From a checkpoint of a small transformer trained on Wikipedia.
Training: a variant of Muon for these matrices, 341M tokens, 10404 steps.
Each number is 50 + 12 x the weight over the matrix's rms, rounded and kept within 0 to 99. Layers, rows and columns count from 0.

# q: layer 2 attention query, 192x192, rms 0.141, rows 0-31, columns 0-63
# k: layer 2 attention key, 192x192, rms 0.137, rows 0-31, columns 0-63
# v: layer 2 attention value, 192x192, rms 0.129, rows 0-20, columns 0-63
# o: layer 2 attention output (transposed), 192x192, rms 0.113, rows 0-19, columns 0-63
q0:47 59 47 57 71 69 57 35 51 60 39 43 63 26 41 48 50 44 56 36 57 61 55 51 54 70 44 42 60 44 58 57 38 61 41 33 55 55 49 53 43 55 49 40 52 53 56 62 59 43 59 55 57 65 39 31 51 55 42 54 70 42 64 34
k0:35 47 57 52 40 46 53 52 44 64 45 66 59 69 52 54 49 51 67 57 59 26 61 45 56 30 69 33 33 49 24 64 77 44 42 66 46 35 34 37 50 51 43 46 30 40 61 63 32 36 54 44 48 39 45 61 37 41 54 57 40 55 49 71
q1:41 64 49 47 61 36 74 40 52 32 52 51 46 49 49 68 66 45 42 45 49 40 41 46 36 44 55 57 30 49 16 44 40 38 49 43 40 49 46 58 46 41 43 38 56 57 53 40 31 36 54 55 58 51 67 68 49 54 42 57 61 57 30 60
k1:43 49 55 65 33 56 50 52 34 46 34 55 55 52 38 19 58 54 46 50 40 46 52 50 42 26 43 55 53 56 58 40 62 46 46 55 52 47 48 58 58 63 52 65 46 51 52 58 58 50 55 31 43 35 56 31 50 57 28 68 57 38 39 60
q2:42 54 63 58 55 51 41 57 43 70 34 56 77 64 52 60 42 58 54 56 51 61 48 62 40 44 43 45 61 51 26 64 68 40 58 46 71 40 72 71 34 47 52 38 49 33 40 47 30 72 53 54 57 66 51 35 34 44 60 46 35 36 33 58
k2:66 52 61 31 33 49 64 48 58 56 42 45 34 48 41 34 44 59 46 33 45 49 69 41 65 49 40 48 33 50 68 33 52 57 66 49 32 54 53 37 50 52 72 45 48 42 48 48 57 48 46 59 60 67 48 46 58 41 60 58 58 60 54 60
q3:43 54 58 45 45 61 64 73 54 30 53 43 65 32 55 61 56 49 28 34 29 34 52 52 53 48 37 60 63 47 56 35 63 47 26 59 39 46 53 48 49 41 50 64 56 63 45 59 43 60 59 46 44 67 43 42 49 47 41 61 47 50 48 46
k3:60 39 42 31 57 49 49 36 66 55 63 41 75 79 61 63 29 40 57 61 69 46 55 42 60 66 55 29 40 62 44 62 46 49 55 53 43 53 64 50 49 45 42 44 58 63 74 34 66 46 47 50 62 52 56 34 48 40 55 60 50 61 48 36
q4:39 45 38 44 50 31 30 59 33 58 58 46 28 49 56 51 55 61 39 60 47 70 51 44 32 55 38 41 57 26 50 52 37 31 76 33 41 63 58 40 41 58 37 56 44 43 46 60 54 38 34 56 53 55 54 26 65 56 44 48 44 43 58 37
k4:64 64 60 50 53 50 70 52 40 60 37 48 75 55 72 44 61 46 52 32 72 43 46 58 53 48 45 61 49 64 56 53 44 55 44 59 45 40 42 52 26 58 37 49 48 53 28 26 50 66 50 57 40 36 42 53 32 62 32 54 52 70 51 70
q5:63 51 56 59 42 27 41 59 40 51 58 38 49 56 52 50 48 63 52 47 54 58 50 50 54 60 55 58 69 63 52 49 54 54 52 55 45 46 40 55 54 56 72 43 41 43 60 70 46 44 59 52 38 59 34 49 49 38 47 34 44 67 58 63
k5:30 59 23 58 53 43 63 39 38 47 49 51 38 52 43 52 55 34 42 93 58 51 52 44 51 51 46 43 39 55 36 45 34 45 46 32 48 43 64 47 38 48 46 38 42 65 48 27 63 55 25 62 44 60 62 58 58 36 83 41 49 47 40 38
q6:39 51 44 57 50 46 61 47 71 51 49 39 53 43 55 53 22 45 52 53 69 37 42 49 49 58 55 30 70 50 47 53 44 36 36 54 46 66 64 39 44 38 39 33 53 41 50 41 41 52 50 40 69 47 45 36 51 71 30 29 54 56 50 52
k6:64 54 47 49 58 53 57 60 58 55 56 56 41 55 54 44 39 48 45 38 47 58 54 49 32 43 47 51 49 51 55 39 58 53 55 37 50 35 45 42 42 46 69 50 43 66 52 31 52 56 46 50 39 57 39 52 44 41 82 58 58 53 69 53
q7:50 52 45 45 48 47 59 52 40 31 46 35 49 68 44 71 50 58 40 53 57 32 61 50 42 52 60 57 69 60 45 41 52 55 55 32 33 67 47 55 49 44 79 56 69 56 43 49 36 67 46 32 64 54 59 45 65 61 45 32 51 51 59 42
k7:63 63 55 41 45 45 61 33 31 57 56 40 57 61 58 41 49 42 35 79 65 54 49 42 50 55 36 34 31 36 73 61 56 52 35 48 48 56 53 45 38 45 42 48 41 34 55 51 60 39 60 63 47 72 49 58 59 60 43 40 38 48 45 40
q8:40 66 45 60 45 63 46 50 49 52 27 45 60 60 49 34 33 36 60 43 44 70 54 38 55 42 39 56 33 40 60 46 34 53 67 34 67 56 62 56 50 39 48 58 42 44 56 61 42 60 45 45 45 56 66 47 66 29 53 67 61 43 43 52
k8:66 46 47 49 40 36 51 59 61 50 49 43 44 60 51 65 54 61 65 57 51 61 63 61 45 34 58 34 53 57 43 49 54 56 40 50 62 55 31 54 33 51 33 46 68 58 42 79 35 46 51 43 62 48 29 56 52 57 37 49 34 58 43 40
q9:46 76 54 49 32 57 46 49 33 59 51 51 65 77 65 47 58 48 48 44 47 53 45 46 70 56 49 49 36 54 45 35 34 50 43 64 61 43 62 55 54 50 41 29 54 52 44 46 53 56 32 61 53 42 66 57 52 45 50 43 49 36 38 60
k9:50 38 41 35 37 49 64 59 61 62 50 45 47 37 45 37 39 47 35 63 49 40 58 47 47 62 48 58 40 44 43 55 50 36 52 34 45 57 23 43 57 41 47 45 47 66 51 60 49 51 61 55 32 70 35 54 48 51 67 60 46 32 52 52
q10:39 45 56 36 60 60 33 41 49 32 34 60 64 62 54 57 58 63 56 44 61 31 41 47 26 40 56 64 66 49 52 49 80 53 55 47 57 51 49 32 37 48 30 48 47 45 24 40 48 55 59 52 51 68 47 57 57 45 39 41 62 43 50 31
k10:61 69 68 77 51 38 74 59 40 68 67 47 46 35 39 50 37 57 50 40 41 50 40 67 67 52 64 50 32 50 48 35 49 39 44 58 59 61 45 39 54 48 33 44 60 55 77 42 58 63 39 60 35 54 56 27 47 57 70 59 56 29 52 67
q11:38 35 47 33 46 50 50 57 42 68 44 53 48 71 53 50 46 71 61 29 26 36 52 49 36 33 32 29 52 59 53 55 58 59 45 54 49 55 62 58 46 45 57 78 58 48 42 50 59 42 50 64 39 43 51 70 50 60 43 57 50 57 39 41
k11:57 53 49 36 32 41 46 41 60 61 48 37 51 38 40 60 43 45 41 58 75 59 43 61 65 55 53 42 57 44 41 60 33 58 47 67 38 35 46 46 47 28 43 55 22 28 59 56 44 60 51 34 41 60 38 42 49 53 40 53 40 64 64 48
q12:38 40 37 59 35 43 43 63 54 53 51 72 42 48 49 51 37 65 36 41 32 54 60 67 73 33 66 43 51 33 36 53 56 46 43 61 42 76 33 70 36 40 59 42 50 69 63 50 43 53 46 44 25 44 62 57 41 53 51 64 52 43 57 49
k12:37 63 40 38 43 27 54 42 41 58 42 56 31 22 46 61 71 52 63 46 53 48 43 57 37 55 38 45 54 77 61 64 43 54 58 32 52 36 57 47 63 41 43 52 52 46 48 59 71 34 65 32 68 43 46 41 45 67 57 59 42 64 46 59
q13:43 56 53 62 23 74 32 60 37 38 61 58 44 52 54 48 37 52 40 47 65 46 49 59 42 57 41 67 74 48 41 36 57 38 52 47 59 39 41 47 41 69 65 46 35 67 50 45 46 39 49 52 55 57 66 54 50 48 49 59 58 40 38 67
k13:39 44 60 66 60 71 55 39 37 48 60 43 57 67 51 60 50 61 58 61 54 47 49 47 45 27 43 42 40 44 56 63 45 60 47 50 39 50 39 83 49 56 37 54 66 41 52 51 42 47 48 42 33 66 53 41 55 54 71 51 65 54 51 44
q14:42 43 48 69 55 64 50 34 59 64 51 57 35 39 56 54 60 54 68 45 51 45 64 49 50 39 40 41 41 37 39 55 58 39 45 42 37 40 62 37 55 31 48 69 55 53 35 46 41 74 33 53 54 62 37 42 40 46 51 49 68 44 49 55
k14:57 62 60 67 46 52 65 60 44 43 51 55 49 45 32 53 44 67 57 67 38 43 50 42 37 47 49 53 55 52 50 51 58 65 71 61 51 38 56 73 52 40 53 46 40 65 44 66 45 72 59 39 51 38 46 46 45 64 33 57 51 66 43 52
q15:56 44 36 38 61 39 52 76 36 74 48 29 51 35 50 21 30 55 52 54 46 47 68 43 65 33 68 51 47 56 60 59 41 41 47 44 28 37 47 56 63 53 47 35 39 54 71 36 40 58 56 43 44 55 46 44 59 56 49 33 63 32 64 46
k15:60 45 62 48 44 70 54 40 68 39 53 60 45 57 43 73 99 57 37 44 53 41 37 60 46 66 44 41 51 43 55 51 45 51 71 48 52 55 54 46 67 52 38 40 61 43 41 49 43 47 26 46 73 39 33 42 39 49 62 59 54 52 43 44
q16:61 47 66 55 34 47 50 48 40 50 35 47 39 43 53 39 50 38 49 48 52 41 51 56 40 46 63 66 45 35 45 55 65 68 77 62 64 55 52 52 49 45 51 47 40 34 54 46 62 46 51 55 50 49 56 36 58 62 72 69 46 48 61 48
k16:29 34 41 38 35 49 51 71 47 45 50 61 67 50 42 54 43 50 40 44 47 49 37 48 54 45 56 24 40 61 56 45 39 53 64 31 54 42 46 65 32 60 39 57 54 51 70 63 65 64 42 34 57 55 62 39 37 64 55 24 65 49 46 41
q17:41 47 53 62 54 62 48 44 52 43 46 32 57 49 55 43 59 57 70 55 48 49 51 45 44 63 35 56 37 43 64 59 51 32 44 50 52 66 35 62 56 54 57 60 47 61 52 49 43 35 60 40 46 53 52 68 42 53 50 35 42 60 43 56
k17:63 36 55 48 50 63 55 42 41 51 42 60 43 63 56 40 61 47 33 38 35 71 56 70 57 60 44 58 67 38 25 58 60 41 41 42 61 32 61 39 51 25 43 37 37 54 38 60 54 39 54 66 30 29 61 45 52 41 32 39 49 60 58 26
q18:57 51 43 65 57 58 39 38 23 47 50 57 51 40 57 44 43 52 39 52 50 51 52 39 32 58 36 40 47 46 34 55 61 53 54 55 56 53 61 34 61 41 53 59 31 31 59 57 65 56 38 42 45 41 32 15 60 56 48 51 39 51 38 56
k18:64 53 59 42 46 38 64 47 44 64 44 47 55 44 61 58 77 49 52 48 57 37 51 56 55 48 79 50 52 62 61 27 53 66 61 54 46 35 64 48 55 54 58 40 50 62 54 26 57 53 53 49 52 32 52 50 55 47 54 51 64 46 56 42
q19:35 44 45 68 41 52 49 54 57 48 63 46 79 29 66 62 51 54 47 56 40 50 61 55 38 45 56 51 62 47 51 53 56 45 53 40 42 71 43 49 40 48 56 35 42 63 47 54 55 52 36 65 54 48 38 47 57 42 23 37 54 53 56 66
k19:63 46 50 44 45 73 61 49 34 45 31 36 39 52 38 43 59 52 47 52 68 45 54 42 40 49 57 39 46 54 29 45 63 41 54 74 59 40 53 56 58 56 52 35 58 44 36 52 49 63 45 55 52 41 39 42 46 64 47 49 51 57 50 49
q20:58 38 55 47 41 41 41 46 49 60 68 49 50 57 42 43 45 45 68 64 54 59 61 53 44 45 50 50 59 48 64 46 43 52 54 42 42 40 53 53 51 51 50 51 64 43 54 72 43 38 64 45 52 36 55 50 43 43 69 52 36 73 62 46
k20:44 61 49 62 50 64 52 52 39 38 44 46 57 66 58 71 59 43 42 48 59 34 55 60 46 58 54 35 68 50 37 63 52 59 42 50 48 66 49 45 40 58 47 52 38 58 41 39 34 40 64 58 62 64 53 48 34 49 50 51 59 54 32 58
q21:45 38 68 48 45 48 51 65 64 41 43 46 64 41 59 43 48 56 58 43 50 46 58 59 55 64 73 42 45 41 61 45 30 46 51 44 46 53 54 27 48 27 60 72 43 62 34 56 55 51 45 49 59 36 54 54 45 54 43 42 45 42 54 50
k21:35 54 35 43 48 49 43 53 25 58 63 37 60 30 49 59 63 38 38 48 78 56 55 54 55 41 37 44 40 43 35 44 58 55 46 45 59 46 55 69 39 67 72 34 55 61 57 41 59 60 67 39 43 59 53 62 61 42 39 48 43 53 46 66
q22:39 50 48 50 53 61 47 48 47 21 27 64 49 40 45 42 48 44 53 57 39 68 54 59 42 64 58 56 53 70 40 53 35 29 55 41 32 42 48 64 71 40 61 61 47 41 51 74 61 54 40 43 41 50 31 54 56 56 63 40 56 44 57 46
k22:60 50 52 56 39 75 32 55 13 66 67 43 45 59 56 48 68 49 70 51 55 41 45 24 51 63 56 59 64 62 44 53 45 42 59 61 47 53 67 31 47 37 45 58 48 58 45 44 49 36 61 71 44 56 55 56 53 56 32 52 23 53 43 46
q23:62 51 63 40 64 53 44 64 52 46 57 26 42 30 26 40 43 40 54 22 46 47 32 40 64 62 50 42 59 44 48 51 67 38 71 35 50 35 68 38 62 43 55 58 69 64 44 52 60 49 58 37 48 47 34 51 53 38 50 58 55 52 70 49
k23:38 35 71 46 62 36 64 45 47 36 45 54 54 62 57 47 66 65 54 47 61 27 61 57 71 44 43 58 48 33 59 49 54 43 43 51 60 72 36 52 56 44 48 52 33 50 51 49 32 52 52 46 50 48 56 36 36 57 49 53 60 33 67 41
q24:67 60 60 39 56 57 25 46 47 47 57 56 52 48 55 39 43 34 61 43 47 56 72 54 56 50 35 54 37 50 62 38 51 80 64 48 48 66 44 38 42 55 29 56 43 43 55 48 40 57 53 34 42 60 51 50 56 60 43 46 51 56 39 41
k24:41 46 53 44 61 54 69 61 56 39 42 44 64 47 40 39 64 59 39 47 50 28 41 53 68 71 42 61 61 47 45 38 37 40 51 42 49 51 47 59 31 54 58 26 41 63 47 50 37 35 65 47 51 29 39 56 46 40 18 54 62 66 42 61
q25:26 47 44 43 39 36 61 57 60 46 57 69 53 79 71 69 54 47 53 58 40 40 34 46 49 40 57 47 57 63 47 57 43 64 61 63 58 60 59 53 43 54 52 44 39 73 28 47 53 59 44 24 55 60 34 49 43 46 66 35 60 46 50 46
k25:58 51 39 60 56 56 53 41 30 34 54 47 54 37 45 50 39 45 39 71 57 42 47 37 58 58 47 59 38 45 54 47 50 28 63 37 71 34 42 54 51 46 65 64 65 48 60 44 37 33 54 55 40 49 44 43 36 59 46 36 20 34 53 53
q26:60 62 34 44 44 41 47 58 39 47 42 25 44 33 31 29 44 52 60 47 65 54 57 57 46 66 45 54 45 38 41 43 27 44 43 47 41 48 40 41 47 46 42 49 61 45 43 41 57 33 48 46 49 52 56 62 48 57 52 38 66 58 43 69
k26:41 46 52 51 50 56 54 41 66 47 53 41 49 62 41 62 65 54 46 55 52 56 47 58 57 38 69 37 45 70 43 50 35 63 56 44 61 49 50 59 48 55 45 52 39 57 56 48 46 24 48 49 59 57 38 30 65 59 58 76 54 32 65 57
q27:62 58 45 58 66 64 64 46 56 41 49 57 65 60 50 63 44 50 39 81 61 58 66 49 51 56 35 48 49 41 51 41 37 59 57 46 51 60 65 57 42 42 34 27 56 48 45 41 69 50 54 56 49 42 44 44 60 57 34 50 36 52 28 51
k27:63 40 80 40 36 34 60 47 39 67 58 51 31 47 36 47 63 44 38 46 66 51 69 58 44 48 70 58 31 68 49 39 60 42 43 60 51 60 37 46 76 62 42 61 43 39 47 35 51 46 60 41 39 34 43 67 57 28 50 50 39 64 61 42
q28:66 37 61 46 51 37 52 78 44 57 52 47 45 80 48 55 65 49 35 28 61 62 54 59 61 36 51 52 55 26 53 52 49 65 49 58 46 42 52 61 75 45 34 66 33 41 21 42 48 54 67 42 58 49 30 75 68 35 52 60 34 41 52 49
k28:31 53 25 52 41 67 43 38 53 62 55 52 49 53 32 55 69 80 66 55 53 63 50 33 37 78 55 50 51 42 31 35 58 45 42 45 43 38 36 56 45 49 56 47 30 47 50 36 35 44 37 65 39 61 51 43 39 49 37 57 61 54 45 37
q29:45 49 69 38 58 55 54 44 66 65 55 48 68 59 63 28 53 55 50 57 34 35 62 62 26 44 38 39 35 55 42 60 68 50 53 54 51 35 38 57 49 53 47 57 45 51 37 55 50 54 38 65 45 49 35 69 32 56 52 72 35 30 56 57
k29:53 65 51 36 48 48 45 57 58 57 52 28 31 36 23 60 44 46 42 39 40 52 33 55 65 48 59 66 57 46 50 40 43 39 63 29 52 51 51 32 59 52 55 48 49 41 66 32 61 66 58 52 52 23 55 42 49 57 36 56 54 60 67 49
q30:38 51 32 62 53 48 41 48 66 59 66 47 46 39 61 82 54 59 32 48 60 56 45 50 47 52 32 51 71 45 38 28 56 43 70 45 52 40 49 60 58 89 60 34 58 38 51 53 39 79 55 64 34 53 42 49 41 36 51 60 53 60 47 28
k30:65 43 71 57 61 47 44 57 34 37 51 31 35 48 29 57 51 46 72 34 50 58 55 52 29 46 41 45 24 48 54 52 71 63 56 41 62 36 58 52 37 40 46 75 37 37 53 36 55 40 42 52 51 58 45 43 65 55 47 41 53 50 50 41
q31:30 52 53 54 46 38 49 55 41 61 58 56 42 53 41 59 55 54 52 45 42 68 51 43 56 27 49 56 54 65 74 48 46 23 55 56 43 43 57 67 57 76 40 50 44 55 49 41 59 50 39 38 64 44 54 72 53 40 52 49 37 48 47 60
k31:54 43 54 51 48 65 42 40 51 38 40 49 45 60 44 45 45 33 52 51 48 29 42 50 49 54 47 48 50 45 37 73 30 51 46 56 83 57 34 56 34 35 52 74 61 51 39 60 63 41 58 51 56 46 49 29 43 53 42 64 50 59 55 54
v0:55 64 39 57 41 55 60 40 44 39 42 55 34 62 68 75 29 41 32 56 46 41 56 57 31 65 46 66 44 65 45 40 54 62 59 37 32 76 65 50 27 38 36 54 56 45 51 42 59 30 42 68 62 43 37 47 47 59 34 60 42 43 58 30
o0:62 60 54 41 64 52 41 64 44 53 62 72 51 42 47 32 44 50 44 67 59 66 61 55 40 56 33 51 36 47 27 54 52 48 41 35 51 45 50 30 63 53 41 63 37 78 57 47 40 51 52 64 58 53 40 58 45 43 51 64 67 54 70 40
v1:41 52 61 46 36 39 49 55 67 64 49 39 46 46 43 50 54 48 59 52 42 53 43 54 36 70 46 65 43 47 32 63 46 53 56 60 40 55 45 44 58 54 73 39 48 27 41 48 48 53 56 41 42 57 60 61 60 43 33 44 51 32 68 60
o1:60 44 44 45 47 55 36 49 43 47 36 57 36 50 52 41 66 51 49 53 44 77 47 48 49 45 57 62 37 46 33 26 28 49 45 38 86 38 44 58 38 42 41 44 31 50 42 52 53 35 31 55 50 26 49 50 46 36 57 60 59 69 39 54
v2:46 48 56 39 56 59 69 60 47 46 61 25 26 55 34 51 59 65 52 25 53 48 62 32 48 44 53 51 66 48 60 55 53 52 70 56 61 40 48 63 52 36 52 60 52 56 44 48 52 47 57 46 55 44 46 54 57 54 72 54 61 60 60 35
o2:50 52 51 50 54 35 43 55 65 60 56 66 56 26 35 54 48 47 64 45 53 61 32 47 52 47 49 63 50 51 69 61 54 58 43 47 46 64 38 44 57 44 33 44 47 27 74 43 57 47 47 59 54 61 29 46 26 54 34 56 46 28 53 51
v3:53 41 59 52 61 50 54 58 55 59 40 32 57 77 45 73 58 67 45 55 41 52 36 59 48 31 37 51 34 65 41 41 66 67 27 65 61 41 38 62 57 48 55 49 57 31 49 59 48 47 67 30 45 45 51 37 49 49 55 49 41 55 56 31
o3:48 49 72 48 50 24 39 67 41 28 53 56 44 63 37 54 36 50 47 64 53 54 42 27 55 62 54 42 49 42 56 64 32 47 56 57 48 73 41 50 32 40 52 51 44 39 53 46 39 30 51 51 65 31 57 37 76 30 47 48 54 57 38 49
v4:58 33 75 44 62 54 72 36 42 39 59 48 50 52 44 54 45 50 42 55 65 51 55 61 60 42 51 53 33 51 48 26 45 37 34 57 40 49 39 47 37 49 64 51 52 31 44 35 56 53 55 58 47 45 49 38 44 45 54 79 58 64 58 35
o4:44 40 43 48 39 53 60 35 57 49 48 54 45 46 58 57 47 61 57 66 35 66 40 25 47 44 45 58 46 45 53 41 37 66 65 50 52 49 58 67 41 82 43 39 52 55 34 43 41 47 52 39 44 41 49 53 43 48 40 65 48 47 72 59
v5:51 54 53 53 31 49 51 58 50 63 45 64 71 57 55 57 45 50 51 36 55 40 49 52 56 50 62 61 45 57 54 52 49 38 49 37 60 54 53 42 63 54 35 45 49 45 37 35 54 39 39 72 63 49 65 56 56 49 28 59 36 40 58 52
o5:54 60 47 23 49 41 53 64 52 61 33 50 39 52 52 56 60 41 67 68 28 35 43 35 55 33 30 48 37 67 43 51 44 48 48 57 37 44 46 32 63 38 59 45 31 68 45 49 56 28 52 55 37 36 63 27 41 45 52 45 61 66 57 55
v6:44 66 34 55 56 54 37 64 45 54 49 70 28 56 53 55 49 44 46 26 67 46 35 30 56 26 53 36 53 47 31 49 50 54 51 52 41 62 59 44 38 35 59 41 64 72 71 71 51 34 56 44 52 70 47 33 39 36 44 52 49 59 58 53
o6:48 59 45 46 46 42 47 42 49 42 63 32 45 45 55 57 57 60 33 38 49 36 45 45 41 44 62 44 46 46 48 28 80 41 42 45 59 39 39 48 37 32 43 50 47 51 77 54 56 57 44 47 58 50 42 47 49 53 62 53 61 28 65 49
v7:55 40 37 49 57 33 56 59 36 57 30 55 43 64 47 45 61 56 46 47 48 46 46 53 54 29 60 54 48 64 53 42 57 54 57 40 65 52 43 54 47 61 41 49 44 66 64 66 45 57 47 52 66 50 49 58 62 50 49 57 65 65 35 44
o7:39 55 46 39 68 40 45 57 45 38 51 43 52 63 39 58 57 57 62 54 58 50 74 51 57 44 49 35 62 73 47 56 45 54 51 54 54 50 40 40 64 58 83 38 48 28 57 33 53 45 64 46 57 38 37 58 51 41 23 39 54 51 55 50
v8:58 47 32 62 61 55 44 41 32 55 42 43 47 52 46 57 47 66 38 43 65 54 69 37 41 57 36 36 55 41 44 36 47 35 68 49 31 48 59 49 42 49 32 55 61 33 37 55 49 40 40 49 48 26 54 54 53 45 39 41 52 52 66 55
o8:65 49 69 51 54 36 50 49 53 29 37 57 73 22 37 33 51 60 46 70 66 48 60 65 45 52 45 73 36 63 43 49 36 36 48 51 42 38 55 39 59 54 45 63 30 53 51 46 76 60 59 48 40 38 55 45 23 54 50 52 48 35 50 73
v9:51 43 46 46 46 33 70 43 56 56 44 51 50 61 50 50 62 72 60 59 53 53 47 59 20 59 76 43 43 49 52 35 63 54 52 54 56 60 67 56 54 50 42 34 55 66 79 59 52 53 53 35 42 43 39 60 20 62 68 67 49 64 51 47
o9:43 52 62 33 55 42 34 51 46 39 49 36 64 54 62 60 44 48 33 50 59 64 55 40 31 34 45 57 50 46 47 50 58 50 48 34 52 60 51 62 39 39 47 57 60 42 35 55 39 46 38 65 42 50 51 52 57 69 59 68 43 36 59 78
v10:41 64 38 60 30 57 33 50 50 41 49 33 47 68 55 56 51 56 41 53 42 51 64 60 45 51 49 53 51 51 48 38 80 74 43 47 59 59 36 46 27 57 48 38 51 59 62 38 44 48 53 56 62 53 55 69 52 58 29 54 53 29 59 43
o10:54 46 41 43 46 54 60 63 49 58 51 56 44 55 65 44 45 50 55 50 42 53 61 57 50 62 57 58 47 49 27 43 52 46 42 46 49 53 59 49 42 35 41 40 27 66 55 64 58 45 56 34 42 49 66 49 45 70 61 44 53 51 29 54
v11:41 52 39 45 66 31 50 69 54 56 59 53 53 53 65 50 47 47 29 33 52 41 41 26 66 49 28 42 37 49 43 62 40 45 56 58 49 45 53 44 49 43 72 56 38 44 55 63 37 22 63 49 47 59 70 50 55 28 52 55 61 33 58 37
o11:46 74 34 39 59 29 28 56 70 48 49 55 45 61 51 49 65 51 32 61 48 55 53 51 48 36 31 49 72 66 75 42 58 55 18 57 51 39 49 38 38 41 59 31 34 42 49 44 53 34 30 41 54 30 49 58 36 42 55 57 51 62 43 49
v12:40 45 69 72 61 54 56 39 46 46 62 38 69 69 42 37 40 68 52 49 45 38 67 68 45 41 43 50 48 74 43 21 54 62 61 69 59 55 60 64 42 26 49 43 32 81 46 65 55 45 55 35 58 66 50 56 41 70 50 74 79 49 42 34
o12:29 51 64 22 20 60 47 65 80 59 47 29 60 60 42 71 53 50 53 31 38 89 34 48 48 48 52 29 68 32 35 50 20 60 47 68 32 60 46 49 52 50 34 40 33 44 49 48 45 62 40 68 27 30 39 66 39 30 57 46 47 72 59 37
v13:48 45 50 53 60 57 38 47 51 55 48 47 60 68 60 59 47 55 50 35 47 54 52 50 44 46 36 51 56 47 46 68 69 40 67 62 38 70 56 50 41 45 40 61 61 44 64 42 48 28 56 63 38 67 54 50 51 39 56 68 55 41 63 29
o13:44 67 33 37 46 54 48 39 50 42 49 65 35 57 49 20 49 62 36 54 34 43 63 65 55 42 28 49 50 39 58 57 57 50 47 41 70 48 42 42 52 52 52 45 64 54 44 59 40 61 53 53 36 59 45 64 55 32 84 58 50 49 42 53
v14:63 48 67 63 46 47 45 33 35 60 36 46 39 51 61 48 66 47 33 51 50 46 42 48 61 38 62 55 58 43 80 56 42 53 60 39 49 51 61 46 50 67 50 41 49 29 50 37 24 57 42 25 55 56 51 52 60 47 50 34 46 47 48 38
o14:53 46 52 51 56 46 42 47 53 42 55 57 59 51 41 66 46 55 59 72 66 41 56 27 53 34 29 55 68 40 40 55 41 49 56 42 59 56 49 74 38 54 47 53 45 49 42 59 55 41 43 44 63 48 59 43 48 53 54 39 51 19 36 52
v15:49 56 48 50 65 49 40 50 61 61 53 47 73 67 29 75 44 52 30 42 61 49 51 50 64 48 67 71 44 45 39 41 32 52 44 40 37 54 42 50 51 42 57 66 52 40 60 50 46 57 45 42 50 43 33 66 49 52 44 33 55 48 42 46
o15:47 56 36 65 56 54 58 39 48 51 61 77 52 47 44 61 40 52 43 48 60 33 54 42 71 40 50 51 31 59 58 55 45 40 60 59 40 83 33 62 41 52 35 54 37 63 64 46 42 48 61 49 31 59 55 58 47 42 54 57 71 51 52 55
v16:45 71 50 49 68 41 45 48 58 39 50 15 65 53 84 67 65 38 57 48 36 52 70 60 54 66 62 40 50 30 80 60 42 52 61 45 51 46 71 47 47 52 41 62 32 57 47 39 70 47 50 31 30 49 52 43 47 62 57 57 21 62 40 56
o16:44 41 37 51 38 44 59 32 39 54 59 50 49 58 53 70 64 58 47 27 76 40 49 48 51 39 29 58 33 46 64 38 50 58 45 55 62 62 62 71 49 60 54 49 82 67 40 57 51 34 74 77 53 48 48 56 53 59 46 33 49 48 31 72
v17:51 16 67 62 55 59 58 42 57 40 32 69 60 46 50 58 63 45 41 56 51 41 51 60 58 51 48 43 41 62 45 43 57 60 43 48 28 56 39 46 51 67 50 59 45 52 42 68 43 46 60 52 52 40 53 51 45 58 43 41 36 67 40 46
o17:59 42 49 66 41 46 46 63 39 59 53 44 62 61 35 63 47 46 64 49 44 48 55 55 49 44 58 42 56 54 52 44 37 47 60 45 49 39 68 52 36 41 46 60 62 56 39 48 65 40 35 49 73 29 55 37 39 48 57 39 54 46 54 56
v18:45 69 59 55 50 51 32 54 52 56 42 49 40 38 44 23 71 48 59 50 57 59 48 66 38 35 37 50 54 35 61 56 70 44 50 35 57 53 60 59 52 42 53 49 51 52 47 41 44 44 47 48 54 42 46 60 62 56 32 31 35 44 44 38
o18:41 45 57 39 64 44 51 52 36 50 49 66 52 46 52 41 51 66 55 49 59 59 38 49 46 39 57 46 71 55 43 48 56 58 54 57 40 58 52 43 60 62 40 56 35 37 50 48 49 45 59 49 54 73 60 56 59 48 51 47 54 63 41 52
v19:47 43 57 53 48 16 65 60 55 56 37 44 65 50 46 47 45 55 39 62 37 52 55 44 32 51 54 32 48 30 35 42 51 55 51 54 48 62 32 51 71 27 57 82 34 36 71 47 70 41 38 50 56 22 52 43 43 54 49 65 73 45 43 46
o19:51 48 35 66 49 45 25 64 62 48 43 57 56 34 50 46 63 28 59 44 48 49 58 47 47 33 39 44 43 68 66 67 48 45 47 62 57 47 50 44 39 74 57 44 61 50 54 57 54 54 45 66 43 71 63 51 52 49 69 80 39 40 38 54
v20:66 43 38 42 54 42 62 39 47 56 40 63 61 48 36 23 50 63 61 68 56 50 45 53 66 40 55 57 71 47 65 35 46 51 50 46 48 40 69 65 42 56 35 43 37 45 53 39 51 58 47 49 50 29 56 38 37 52 43 49 59 52 39 35